python train.py --n_head=2 --n_kv_head=2 --norm_place="pre" --positions="rope" --warmup_steps=200 --batch_tokens=16384
Each number is 200 + 40 x the weight over the matrix's rms, rounded and kept within 0 to 999. Layers, rows and columns count from 0.

# v: layer 3 attention value, 64x64, rms 0.209, rows 36-60, columns 0-63
# o: layer 3 attention output (transposed), 64x64, rms 0.664, rows 36-59, columns 0-63
v36,196,185,170,207,186,201,202,187,173,226,175,261,117,163,149,215,221,179,208,229,177,210,150,200,185,242,249,114,227,190,227,219,175,192,209,278,229,190,178,157,209,202,165,216,244,226,223,263,208,193,166,232,205,140,180,222,251,174,214,198,291,195,187,209
o36,161,166,248,141,251,207,198,169,207,228,175,167,236,179,140,178,198,300,249,150,182,219,182,141,166,236,241,175,245,212,223,240,191,253,140,264,229,211,173,191,177,222,219,120,230,160,202,186,172,115,243,187,157,235,244,163,222,265,197,156,225,245,167,227
v37,183,204,164,236,176,243,214,198,244,249,176,219,141,204,184,213,140,214,244,261,129,217,159,167,182,136,188,178,115,180,248,185,178,174,185,242,168,199,266,207,196,225,176,227,225,232,201,172,162,257,229,212,241,206,156,212,241,240,80,242,179,229,205,257
o37,249,224,197,213,205,251,189,154,248,215,248,146,238,208,208,198,230,157,218,218,327,190,162,208,205,187,127,176,169,182,199,188,243,165,297,164,190,186,102,171,212,176,179,160,149,188,225,219,183,146,173,172,233,266,222,174,200,220,177,133,325,127,200,306
v38,163,200,139,244,116,202,209,219,137,238,234,209,215,225,207,179,176,148,201,161,177,198,208,191,214,200,219,165,194,160,166,180,119,224,190,271,218,206,222,209,170,272,184,162,226,245,228,169,196,212,242,166,225,223,180,166,155,144,316,205,146,255,259,277
o38,253,196,189,89,213,228,147,172,218,226,190,145,249,192,164,136,276,247,183,250,193,119,236,168,184,192,166,196,218,254,221,216,156,186,234,139,173,166,264,205,235,191,215,161,222,171,246,280,263,229,199,203,149,195,194,119,203,166,262,207,213,216,243,164
v39,146,232,190,131,210,177,236,224,200,212,180,194,198,156,223,285,255,235,167,180,210,230,281,199,162,252,218,176,227,194,213,221,169,214,151,248,135,187,243,192,136,254,169,239,241,157,155,231,240,265,228,176,147,163,139,164,227,208,251,129,143,186,200,166
o39,294,214,197,146,252,190,215,188,237,190,239,165,177,267,149,100,211,219,220,263,167,236,170,194,161,156,228,142,239,212,166,170,194,218,226,302,144,251,161,300,187,242,218,140,231,217,256,236,114,198,246,183,200,131,153,172,204,148,216,215,140,211,186,187
v40,196,217,228,161,246,181,143,310,212,234,313,258,198,307,199,149,192,195,184,183,183,155,157,198,201,208,240,193,170,240,235,185,213,180,139,268,168,156,229,213,176,238,200,217,160,182,194,108,154,173,245,237,188,233,134,284,145,126,186,222,160,159,198,247
o40,165,243,109,207,159,110,193,221,247,157,205,214,225,168,210,141,177,276,238,284,283,213,235,200,241,130,130,169,220,66,246,206,182,238,194,100,255,314,172,150,228,181,256,175,241,196,216,124,147,184,196,315,147,143,192,137,221,224,288,187,241,286,168,212
v41,249,243,210,243,171,206,208,191,142,142,220,178,213,284,157,144,141,132,152,267,163,182,169,241,234,169,210,285,147,233,210,162,219,235,142,234,193,203,191,203,243,203,200,271,145,229,161,198,247,194,266,232,180,218,167,175,152,168,216,198,159,260,260,145
o41,106,212,154,211,137,92,263,198,252,233,188,301,155,203,165,219,227,225,144,204,141,170,228,195,189,205,151,159,101,202,255,197,211,168,210,163,170,161,254,201,173,183,343,226,213,206,232,286,223,238,175,200,183,143,142,248,247,145,248,255,275,196,254,154
v42,174,168,237,257,204,160,197,159,76,197,220,216,177,249,171,198,198,258,210,254,177,128,252,198,234,201,205,219,131,149,206,185,164,209,214,220,204,184,168,163,222,250,231,207,196,212,178,171,211,200,235,254,262,166,207,174,215,154,158,183,232,230,213,202
o42,182,210,213,204,138,166,213,193,239,261,225,188,250,184,205,157,233,259,180,187,157,162,156,183,228,248,173,118,172,180,206,246,198,258,216,175,277,183,211,245,166,222,216,235,212,189,205,204,184,180,141,235,171,240,234,213,160,155,194,224,245,168,144,176
v43,148,173,183,270,225,219,170,270,224,266,169,260,208,166,189,230,235,241,224,190,260,192,209,208,220,259,200,147,238,200,227,214,124,229,259,213,182,178,181,236,196,187,208,155,211,215,96,159,228,162,217,137,261,195,178,219,182,160,202,197,148,153,202,96
o43,278,169,254,210,209,203,255,263,129,108,164,164,211,198,176,153,266,223,134,148,172,214,210,197,164,163,220,193,210,146,211,171,175,257,185,205,191,200,202,221,306,130,171,284,223,163,237,204,213,165,159,191,239,240,264,182,185,186,200,172,193,213,241,219
v44,152,234,183,188,193,245,232,197,198,196,204,241,163,239,243,196,252,204,184,232,150,289,233,199,58,161,202,209,214,183,224,211,116,158,264,154,259,149,217,187,241,158,160,202,172,240,218,165,172,264,170,275,199,121,238,156,201,241,216,156,188,174,211,227
o44,220,255,101,154,253,153,187,278,179,210,136,214,237,245,170,241,185,193,182,217,186,141,191,168,218,218,233,159,188,237,150,234,198,167,117,193,174,307,184,237,123,157,191,234,121,213,201,249,240,235,207,127,177,234,220,247,190,176,290,193,190,201,204,271
v45,151,216,147,165,230,221,179,258,227,223,230,235,151,197,171,132,230,173,217,257,190,279,193,201,207,197,276,127,212,196,162,137,207,207,217,215,223,192,228,148,210,217,161,192,219,235,193,142,217,183,186,204,223,186,155,227,216,123,188,226,258,202,228,225
o45,154,158,75,212,211,198,260,223,193,206,188,232,206,173,112,181,140,266,225,239,260,179,223,180,237,245,206,232,250,213,183,217,231,284,127,200,297,220,180,185,212,139,203,185,212,114,174,176,210,151,178,195,187,237,212,157,173,249,204,180,228,280,163,182
v46,216,162,187,205,245,221,247,241,143,204,147,212,169,161,181,236,184,177,112,244,215,162,200,168,166,126,211,288,220,194,158,203,197,211,213,207,196,249,287,259,154,219,237,197,105,182,148,199,215,269,250,234,156,206,240,200,190,236,242,203,119,229,200,166
o46,198,242,224,223,119,189,172,202,243,143,222,183,232,306,117,229,181,207,129,178,152,165,239,167,218,146,243,205,158,251,203,172,205,188,184,170,202,158,208,239,164,256,224,190,165,326,249,263,217,222,186,182,195,177,198,167,220,225,268,235,138,103,260,154
v47,104,230,173,196,184,240,282,214,176,218,238,246,204,166,158,155,224,169,188,191,222,176,168,170,218,174,221,240,186,189,173,239,187,266,233,206,200,157,234,285,303,214,195,185,228,180,187,149,221,214,258,193,219,161,226,235,232,165,144,178,169,140,209,181
o47,254,179,214,281,130,173,189,230,235,145,218,108,191,214,128,218,154,205,92,76,218,180,193,189,300,232,266,196,207,258,182,135,156,201,229,183,204,209,246,166,203,150,196,225,201,227,259,195,250,141,191,185,234,215,264,196,199,185,247,164,161,185,290,247
v48,233,181,144,197,252,178,262,247,209,253,166,154,226,217,136,234,251,116,178,209,238,258,193,137,202,256,142,208,170,219,215,125,203,202,209,177,204,184,190,242,197,280,85,172,183,194,201,231,120,191,281,209,183,228,140,148,193,188,167,241,206,300,123,225
o48,213,218,180,179,147,195,281,123,116,182,256,263,129,214,239,255,237,199,217,275,161,192,208,203,180,234,250,219,186,161,226,262,118,194,240,172,206,218,158,162,120,144,175,157,282,141,206,301,148,208,193,182,186,103,257,157,234,268,184,185,293,115,273,220
v49,214,136,221,238,261,177,241,245,247,168,175,187,175,226,191,160,240,132,191,217,217,204,177,128,229,113,156,238,209,263,204,240,193,170,214,208,172,180,204,218,290,161,229,217,209,190,185,257,177,214,244,197,173,180,203,252,230,191,132,167,244,179,149,168
o49,209,230,216,249,193,255,209,182,172,151,162,216,209,188,192,298,177,180,117,179,220,223,184,282,206,246,275,202,108,157,266,127,111,206,255,124,239,197,142,155,244,246,207,207,184,263,216,99,135,187,173,207,236,196,233,186,198,250,152,187,243,157,247,231
v50,267,201,218,183,158,221,215,202,206,202,220,163,237,215,207,216,228,202,126,208,193,221,243,142,185,209,205,196,176,229,206,178,216,212,197,234,168,193,182,222,233,113,232,177,270,195,189,195,164,160,232,221,216,220,216,178,130,250,191,132,273,169,239,139
o50,161,194,138,186,196,189,160,201,186,174,156,286,107,81,167,141,230,181,258,247,224,226,215,224,255,204,191,124,147,192,210,183,189,240,204,240,179,246,243,220,188,229,180,206,221,244,172,251,204,233,148,224,207,231,227,233,218,162,189,284,239,176,196,133
v51,164,192,213,228,201,258,208,185,126,174,169,179,182,149,169,155,218,260,241,203,198,199,243,175,140,237,291,202,260,210,261,220,157,180,211,219,229,190,186,245,156,171,202,260,181,106,181,255,152,155,227,259,154,209,207,212,220,278,202,170,161,169,207,187
o51,222,236,286,131,234,123,190,256,205,228,148,169,195,299,164,189,144,201,139,240,203,247,139,173,140,222,195,96,214,191,121,198,175,232,186,198,165,250,229,262,170,258,204,228,198,214,181,240,206,167,209,136,129,212,207,253,313,165,341,206,173,172,254,132
v52,241,204,228,188,221,99,225,166,163,224,162,254,103,119,141,227,175,233,170,154,160,220,189,204,164,192,138,266,185,152,235,201,162,231,175,274,233,187,186,174,220,139,242,287,237,294,162,134,212,238,257,162,281,181,202,251,165,263,170,236,209,235,266,103
o52,110,172,269,214,205,154,225,164,231,157,142,245,254,158,172,192,213,268,192,172,187,181,246,215,235,149,261,156,188,277,224,246,290,218,133,263,172,174,185,151,226,190,230,214,289,237,217,211,200,197,186,297,185,150,213,257,76,152,178,206,232,97,105,192
v53,94,199,213,291,220,177,221,136,247,177,201,165,240,155,161,229,193,187,191,298,232,247,232,259,172,201,241,200,233,227,120,208,197,211,198,172,142,154,188,186,258,254,217,214,178,260,213,206,198,145,166,220,204,124,154,263,230,111,141,232,156,171,301,173
o53,317,200,168,281,182,292,234,187,173,254,174,247,207,267,169,146,86,161,118,143,183,181,124,202,139,204,219,189,190,151,170,174,236,160,258,198,158,245,158,211,229,181,216,294,196,181,262,182,135,224,166,192,194,208,198,180,210,263,181,231,208,281,210,222
v54,189,170,151,54,217,176,179,158,202,230,169,230,244,138,214,199,254,180,190,185,279,206,194,211,213,233,238,131,164,201,220,121,260,221,186,219,150,202,173,292,191,178,160,268,221,259,194,283,196,241,198,211,152,232,162,287,144,204,222,203,180,163,174,147
o54,255,186,258,152,227,113,159,150,158,201,250,175,100,168,168,201,85,244,269,236,191,271,234,164,298,172,213,188,298,205,189,231,208,207,183,270,149,248,177,179,271,201,178,104,208,175,216,221,145,205,189,191,216,192,203,170,159,258,168,247,175,215,261,196
v55,156,166,139,210,185,169,272,146,219,180,234,201,256,218,169,178,232,234,195,225,183,223,237,203,219,120,195,232,166,137,166,172,193,225,194,199,192,156,221,190,189,138,241,203,202,223,178,159,190,136,219,244,183,268,289,239,170,197,142,262,167,215,262,238
o55,182,202,127,295,140,186,188,224,157,249,219,202,246,196,192,193,92,172,163,248,229,161,212,247,248,234,200,185,203,237,198,152,267,144,188,195,189,220,250,157,224,224,163,297,147,231,220,255,212,196,156,172,189,204,170,195,126,203,214,259,232,155,201,166
v56,200,186,231,186,241,197,181,198,210,207,222,216,235,137,137,222,279,262,215,232,195,180,228,225,269,152,275,237,126,173,205,109,140,223,259,168,238,196,217,201,237,214,163,193,181,232,196,147,239,229,122,63,258,196,238,158,172,192,169,181,178,138,217,213
o56,290,151,214,246,181,202,199,224,172,157,238,155,233,180,172,184,207,187,160,158,190,216,274,181,268,232,248,232,188,277,93,179,231,160,248,189,213,188,170,190,197,173,192,285,93,148,120,229,253,174,194,235,258,206,211,212,141,188,257,209,212,143,178,226
v57,150,260,132,205,210,182,199,150,244,257,211,246,150,160,166,158,216,151,204,174,245,173,236,163,251,244,244,259,227,192,217,240,232,194,193,189,182,197,241,172,215,159,156,249,206,202,186,220,197,198,202,209,211,181,160,178,233,214,183,122,194,176,231,182
o57,181,177,203,181,155,181,335,212,205,173,209,215,221,238,167,228,197,139,188,194,206,217,203,197,140,218,189,154,161,250,275,188,229,265,170,238,209,271,151,195,245,207,139,127,156,173,233,160,221,185,175,205,216,177,194,259,155,177,190,171,237,195,286,205
v58,210,187,160,199,169,159,149,195,276,203,170,219,162,174,222,190,279,136,221,198,164,238,262,176,185,222,206,155,183,195,173,138,224,224,248,204,191,192,159,254,214,170,163,316,181,310,194,247,228,178,217,148,200,159,134,198,201,195,191,170,224,228,152,274
o58,174,117,264,89,216,241,233,164,188,204,185,302,196,193,197,242,180,183,185,341,208,191,177,189,203,202,200,213,199,180,217,282,199,257,119,262,243,244,110,111,187,214,193,132,197,149,193,252,185,206,238,190,255,200,184,194,117,190,203,168,215,220,164,264
v59,279,276,152,211,262,276,215,219,118,200,165,212,226,157,155,172,246,194,214,247,177,219,206,184,170,217,210,225,223,171,195,221,195,246,203,227,105,213,176,143,228,192,240,218,148,240,99,127,203,176,122,197,275,284,187,264,142,174,178,196,205,225,191,135
o59,123,233,99,238,213,129,239,299,219,216,74,273,136,235,135,120,206,231,177,169,206,222,217,161,185,233,146,225,179,190,197,196,209,237,160,227,328,174,237,201,180,219,178,280,209,212,188,200,191,191,130,334,285,207,219,132,127,193,222,186,198,182,228,213
v60,128,224,193,220,191,193,239,241,179,139,190,182,237,252,167,124,257,254,185,246,194,269,117,166,272,180,205,164,165,211,154,150,192,172,199,210,281,293,205,241,216,172,172,206,265,182,138,248,203,229,177,177,235,186,217,224,215,157,230,185,154,167,209,192